{
  "head_dim": 32,
  "activation": "swiglu",
  "rope_base": 1020.0,
  "qk_norm": false,
  "init_std_down": 0.00317,
  "lr_mult_up": 1.26,
  "beta1": 0.95,
  "warmup_steps": 213,
  "steps": 8703
}
Each number is 500 + 25 x the weight over its row's rms, rounded and kept within 0 to 999. Layers, rows and columns count from 0. Numbers have three digits each. The size before them is the row's rms in percent of the matrix's.

# layer 15 MLP down, 160x640, rms 0.12, rows 0-159, columns 80-119
098:487528520516523480498523508488523521501515496527497494506490478502508498484498479510522496489511501478483468500473502514
105:496491468514493465526481472514494501496523486475505484470568504548509506510469498542539466483472515514548520547476494476
102:535515566515493499501467475497484526503488515470484465527492508530517508503551480481499486502489476500509514481540495524
099:513495493520528501450513500504486508487478504480499512444525490554500486514491499440483486496469513568520472515464491513
107:497456515481488519495491526531495539505463470519462464520538539495539499529502489498511496498557508529536515477507512449
106:528539518522533468482538470488509541499489479490470515499506461476548526566581527527465494510496499520559520494506515517
102:489553569527464490506528478521494541460492448493488509530509523510533487480558492484462470518484459482492519485534520476
101:481505521511510533463505487544486535462500505505484493515473497435491527518473487544518488469510516490477514491514495472
094:491507486530502457476490504479549432471515547501528471517523516513531546519490518431531523524509533482529527486508476522
098:514503517506459477480545469502518507508543453484484473487490516515516462516481522489512477491456532470501476486447496505
104:494513482507534496519511526474513510533517556474493513480516528466500517492518500504464491502511508531495482495522483506
098:499454509433522525484513436507497524514474521518507494501527462504434498531524480510453488516501537558523526469523495482
100:464498515515514507502443525509537444549447535485537471449501500503480489516525491548574503497461517438495489503508508505
097:516522502514536470492522518477472502465522465516461475506514487453526501480514500541497531482509540502511495510544543498
108:426520506496495507493494461466479516464514526516437550485488500450494492540506525452497513534479479533478452495476491479
095:493502504510511444477521470499516490484526469542476487513488485552518462504505533518493456538474553461514504489484503529
096:503535484491491518492544532463516477481515504541511490487470496507533476484518469474506485501531472505510479565530468482
103:496497525448492516504481535530490523481519539453497530512462513505516459486472501504533489521478460516529498483457517466
099:510526492468520517515482525486520485565498480418507517439508485510542458459497516526526510511512537533492504549505472492
097:519513469544517506486468550512471494535521508481486519506458492528487450506443530501480433489492505483498518493543528506
099:519509509491527514498520528497498533511489444523494525535529501502490512487456511552487500542507515520501511523521490522
095:495511523502478498490506507459507539504492487497508494506527515451527476521514511517533545464496517515491503475501493520
097:530504444450522495474469558460506515503491490540583468528507508462541510475497539540514529531505483508531540498473493477
096:468483482537512506515502507491483548485511473507521527509506496493507479446510499487487485496447473516495487511541513510
099:458472462495478481498541495523520498491516546519459511501497508461496541472458527480494468503505438528481481461516515473
096:506522480493469512500472495529501498526491497515501532483491526550442485521507501474513491521517472505484515508505526464
101:551518503533504519491464482454516510490506524506496489507520512492526505472513471534495487503499496472476473490461493509
101:481489492487555525499546509521498524551498499415454515458546519504561570472526476513477528466488474532465497504516493493
109:520532476532514473499500505510534433513485476506502532473486496502516517495498512503482495497491484502486498492483509504
098:501515463532456512475476472470502466465496467517496507465493511525466491503444491485478478470511511504481490511511510468
097:495450450517467513552449548491504514522437526480499518503524511503473521428487489492501467498480489499497509483483530490
100:496468530466527495466480531485506479509485447482513484482508502541520533530469529485473481522472503484461512504491512473
116:516470496480532492504496444499501506457498494511511520530514488541517507498533478527498486518512509499467498504548512497
101:487471502484533511506498485497530527547477536523485518448463515488483535477497510468521504500497524527513504502452513500
094:513488553491512502520532454492551537487518520502490526505511487477477510488495488504552467519525487477492517524526520504
095:539449483529466549505494475545489490527474497476466504537484536529464586462494494503503528481487523490488501499533518497
099:463506494525508478532542508498467511502521496480489467514460548514515507502474518458471494485507519494486480507501537459
099:486495524495522476455511522478500487436526524523521506501451461513485479527519478482492492485499527481487495483478522489
097:532454506470524495524527497522505458467504530492526496512462477497480490518514514512511462528489484510480522535551452502
094:526521452506511531478494492461506461478486544484477502485473485521456506485504514550522466469526525482507507492512459508
097:545494493532496515468509462479500472495528511482565514513494515518551505491512474482511485459474516547531482486531454517
098:519518522499467487469469505523524547544491493554566436521485440537473548430519504526527490495524500480522519462529497524
104:492509510556485528560462498504499528509460473502495489544462443489486527499475461448476463482510479465519530520491500500
102:499504511521475469492543488524530525555457521525494534509454477486511532524485488478500470519493494499475498512510514505
103:514500515477542486467507475505463517478476501540477495506503508480485506481487507524485451502458534480488507490496536526
097:487483518487473514459481512486532467460461497517542514517530539512506448472480521520484471484463514485541518511493493460
092:494519525495514497489467509512478505477470514510480521512517486469486489499465480488479468518483517565495459495528557543
097:531474467432470483490512555501522504526492519500507489550455497523529507448520485548511545462476502470481484525456526487
096:508520503494514469507535457488494495498498485478501492478491497449490533477530517491526515467540496472465469489470508462
095:525506452526493533533498503475508558505491520544523523526504498529497492499513505524535472536540502520472506508500537488
094:537513534528499467522500555477492523498489506515458488471508480479516512514506500494487508524508476495521473497473503489
096:520498462462538473525537492517522498482501481494467494500510505531455517554504516501484471538479477543500487513473487505
095:499478547492513489498506451487530477416483515517495455494486505534521502521495459511484508513539521522498516491467495485
096:449481480537488513484499464465522453497502482462457529506481486558489525533511484503541482504440461471513527477498458514
099:491520512454521507491522460528492539521519497495501480477475501479538502489446517474504492494526471476438546496517453530
097:485461562493482508514526455502487461521500471458488488504523454507484516478563463483509530504500485493520461464496449487
100:457510471515542488489491516464462548507484488478462452544470497481496524470482482465482486516487472514495456466488461547
098:506461500506489499511501477490477528474510481503536454553511511525526494497523478511467514512535547499540487506515517479
095:518504542490433495543481497499478501533496539457498495525481535539452475519499505459480474535496450507513496486524493484
100:516484477511530515532528508515527515503471482511540515496523532483451508478455509505512521542532542491540525473480563479
100:500527512550490487494512481462508496520490480498476530520537477512538496485495534519501479515507462461447504495515497478
100:472481447499485525518541537510509472492489521484482479487423541469486472475503528489520542507480516508506459498454471498
096:540534498503474496478477485467505504459517541511510511521503518505482439503474512500459502472503490514497565503511522514
099:507514442477480494525463513493500513512480473532515502501490538529514476521474458479510483507496548495491512469498495486
101:500509559498552526497477422517490534532505518505514517482502502464519524515510459474530477458497510467553468549518499525
101:473521494483509464478500466477501444471519506511521513538483501471504495476499480524550505488543532450488524487510491492
093:479477480488500459469485525465460525498496484520516469545452516487512476496509502541454538517523497495526454469487476472
093:492510512478497488520501518480477493507506456542533524502481505534527489497493468491483471507453504460526495513509543478
100:486505503515507438501512512502553486474510493477483488493488501537479520501496506499522491550452537491491485496481512483
098:502487472493493516532525521493504523507501471526484520500515524487444497501505516486539533508515529512477477484575505531
094:529481502469506520524486473486482484532493495482482499521480458491497481513549497489500525518535492541512477478496481477
096:507534559518549528523473486538494458452502518488471486457491557476538489522493505459491506501487478508479518522527474486
106:507509468535482499516496490466513490500460525504479485515497473547462512489497484511536487501459467468495495520543550532
096:544469473496500513479482529523495481504506474510503479473503511542510473517551474481562517499536536502460496504507493462
107:512515518465498512488470488472492533466477497479522506556523482466472527522532512492493513457492542504471528509469497520
100:470512511521518546542510510510460494536520502510520544488519530513543523505503469496529476516509509505493533459529504498
096:458476474477489484483498488492499506519496502518453522487520482498509499530490508531494499492487495477496481518476446497
099:509504510507484477527494498522502502495491486483539527498502505557498537482499541488537493509505533506520478490515491488
097:503499467489556512533491468547493517525524531535515504514466527449502492520469517475492509509482480490480505509516473490
190:500543495527539494502499438407505502488500497525497522509464506460510515553518530464482548533473470502513507478534461482
096:515484501521477560483474522525492504498492480490468504485519489474523472525492501470539547510521489479463537546546473508
094:494527541480510487486513495501479508466506517501463503453530475484509569520497520516494523508479481528509512495497543504
102:476510449563540494463532497481516503520505515543541492504483512545510482488473517482526535478531488516502500521504484423
103:550512469505498493529472505506531544534472520481476480478543518505496488523499472532503505495512513488516537461481548500
096:492544529497513519529562443521503482529490497538490502466514517476518497487538442483520493512493481472530458519488514491
094:513532472491496552536507519479528503509511524509492510486508502503522487513513458486489483497494537499485501528501505500
105:471496460487497498494503486528493476494527477470499494478468531494503535514467409497526476485497467491532495485505494519
101:490477522474532484492494492513476484500490506538523504544527510504518542471512488553488495519492480492516502457545479509
103:496521478500495491487478512523507528519464503522522492511498498457458535501482535508461456481515516487483526491494486538
098:448462502492511528527531520494440518455517485501478535491513467483543496466505525498502526496485505499507437520508500502
095:523474532497532465493522458492479519494483509532490530428477476479505495519491494514474473506546484500507518478491471513
102:506489522477503502515486492539476535515507476476488490483503506544494477466493490496516521471503511514524524509490454503
094:506533496498505523453502515522493510474477493500446503507538552491539526511544510470509497512514501514526485486557486559
098:490529523519462530491468490505508517504521492504526507484503479504517489518507509526512495490519529469506509481480538553
096:495516496489468464479516468496488528469503495519496520520508496507488563473498507515555484454494497493541459507476465465
098:494487533516535506534509505509473483503507512510528523492471522510501452511476517485530518503519476490475487520472477543
141:542513509501523461475496482506496553476462493496510481501527450509485466504476531560451449528479520485477500503488554474
095:516519493522499522512519536483542506466556528517525504474466455563468492512502530490526492505534513531490474491464478500
098:502511507470555495453502492523477525537444535501516477490504506469498533533483516479501491526489533500497508524493503504
096:521485520517522505458555501551480537538496475478475475493522497519493496481532509505496488517528526529517505506514476467
101:498510512493506457529466451475502493532496523532500491473506475537492495507512539509527461447518460512487512503534467478
099:468483473506486525521491446484521495484524493495525457475508476518459533490510485492463486519463530479492456499495510437
096:484468507545466500469464547485476464511520451486490508497501545529490534534507495465518510538518522527478506494539495512
101:506494460525493504495447470505506496476493458490475491473515520519482489513510500498500508549491489510527560516532542478
096:487478514468469531473513493484533503547518463508455456431493490464552471549493522480506493522512493490567525522463492547
091:505517515490495500489476519481520488483487514520487503506509450490521535465519518487520456495507483460489499508478509484
096:490505468541531490519543492499510527510491485510562495479491479528472504506467466496485468499467506552515506516526483494
101:464468514526542506483512482503493534468505483532456505464546481497512496501519549496477490535489432502474468465499487516
100:477461511457482505504551450542504489481522455516476506460474505478497443537459501537457501508503505541525535517484490476
096:510458535501524499463456492545509553515478471530505510495542510488517507525522506486498522476526476488534502511498506531
102:493494475476550515512504488500492506514519481478531493518475496515504528497485533474535512478491507517521482500503497559
098:499509522518510536527510491452516476471489523492460529484507476445500512490473463521493495518472486504483535518510490498
098:541472518489509475486501456472472565525502506502496513544475513521464482500494500496472524519524482508508482484508475472
094:513525510520526486489526528459488479513467506539494438450528471515547472517545515483508536540498490491509542519537511532
098:514500496486514465478540493507521481510512513489490509497485494482476454520492502435513504432457507504488482482452490488
099:490462530507516465462524498517488479540468520487517525505534509495516473524539477506474464455457481498560487498503476505
092:515480525519492480503484518506475522510506504508502521499468487531486558498479504479486513469492516519469482523528536487
103:520511528550491555535492494513504479477467493516528480495491507501533517508516535526513471479505508523505523525514514487
100:520500503494468514508519504477483503481508480491516497554504486473504524471484519488523444500534522472513482543528480556
121:460442509510513507494508514490468481488564473482531452534456506507505513474501531489489509504493493494549495494465445511
098:453472555474499503488469482509495486506543470479458502522511516541492510484523478503528503482491511490476481514490439459
097:491492492486453543530467488503477512554496446530527474502470489486516481479514535476503486496554527466491509488520519548
098:500527509525474474481517482482518515527507514567437524499497497535559510501550532515478527504518501517504514471493465488
097:522495526472475488457517515520497546516503504485508451490498499442539536512529524482480529479494473492543480524514449490
096:494475463482508475537525489511481517499526513528453503504503515558516504519492513514488487509502501489504475443503460505
097:501478518509486477520506470491462491486461488504477476511455510478504499524525517527488508454504512509537513499529466499
113:499499450492509513503503465514514492524547469513493502453510493487480484503479481523532519468524486523478536495510523482
097:504487486520468532518556534484471514512522501556566489494511528547495537519521495505531513502511527503481509493492484478
102:472506514572518465533487538552466484504533488455505486476510537510511519508513513469496521500522482493455444482464469514
111:455493508488514476531530515497502488489517530502496501512504492479487500510467505531525453477502517501527507494516469502
100:500513475499528479493489499488477514529494502467532529514476501492447485477528512503488510502505443504502544514485515475
098:475511540510511472474489511514524456536477485489508496518511442516494504513501527477498474559496530472468493520520550502
095:493481519495504460519503498493476451486510513483506516537503481505416534513522478530503503445467493481493524502515489555
095:470510514489500463499480490514518511530479491489508477471505490516485501592520506517477529490467485486513511527501506463
107:502505512477502521507478443512523562520478485475487503507464474510493527525499530498503494536488502520492531495473439455
094:496479510500508494499529499447486494495489479516539530494497507505469482522510519515485568479545527534522530512485529480
099:465493469497522496513497534486513472536509519452519506487466503481500484525471504499528522516501493558457509486488461469
096:486513462517514486558533475509476480506520527531482488462474481480513514487546488542518485451514483497522496474519487504
098:484503444535498461496504531472518456467495522549512535514535465501482549494536509493537500518514486479504526487518511481
099:496515495519465522416485523492502471501484506467491478478520517516535553498493478514493485487516493476469517488532508459
098:517507448522509480485494494463501485532487530464541509524554510471511447455509484481525488468492501491494506533549508550
100:515513480521497489527522501484552477525520514495523535519481463499465492528496485500482546485489513465493464506483468524
097:517507454499472467490509547506522512502505424536485524526527524561550490501498509493497515509511515493510518520535475488
096:484430547527479526497497502551518505513456500479486488540518512520469499525529509497518531504507556477530489509496440496
097:529501538493457535464461486488496501515505520490519508531486500505500451492514480503540487503512514487474514504467531492
091:481509501540514483523511521486428515520501492515484487490470531481524513509518488503481478502483538488519512520505575542
097:519495526475519471495426510504479505461515511504486498482504486528478534514547475552470479489495512491519514481492480466
100:477496472489465515457464487488493535486510534472485470551488516485496517499481494475520443517467465461498551493501476503
094:474529543451479473489536496529518513539501471460497489493458516491501493496493491530456468485497501502482489480501514497
097:485480476500508504505455496536531517533487498480548533483491517496497529492516467455502482530512511479499522517463540520
097:492531534557492527463451500486468501510536508478478491542478508502490534474488540499481514503490451470506519510491471513
099:481508511534504530530525461471456518444492506498506518485500558468497511499513520425579504483520499506501464508479553515
096:482487527533525483488477494500513529517501448498487482535513521528488508511459541475467494477533521498470470476503522512
097:429498475462445513481502549460484484498464502488538454464488522517506477506504512541541544461460473473511504512474524541
104:496532493511506498534493422484470567516519548523464482506503491481479511506542565547507497494481506497495518475530511502
095:483509517498481533485524512490504506502529478532493492495506538493470497513519481478499497501490516488501495475487519505
098:473483489513519496493567502502510477482506493536527482493484501533474476498471526486513498473448509513478506464462506499
100:508464489483474524475548500490522488529493457501512438524577472494544487525466524502538492563489471496538483507510479482
099:506512459564497492522488507493482514488510500494501477497493533563492484507506499513463515517515531509504488524526453512
105:528524492502475536494465457498490510490519514512542505498526534493524522505507455510521491470538513481487473523516494520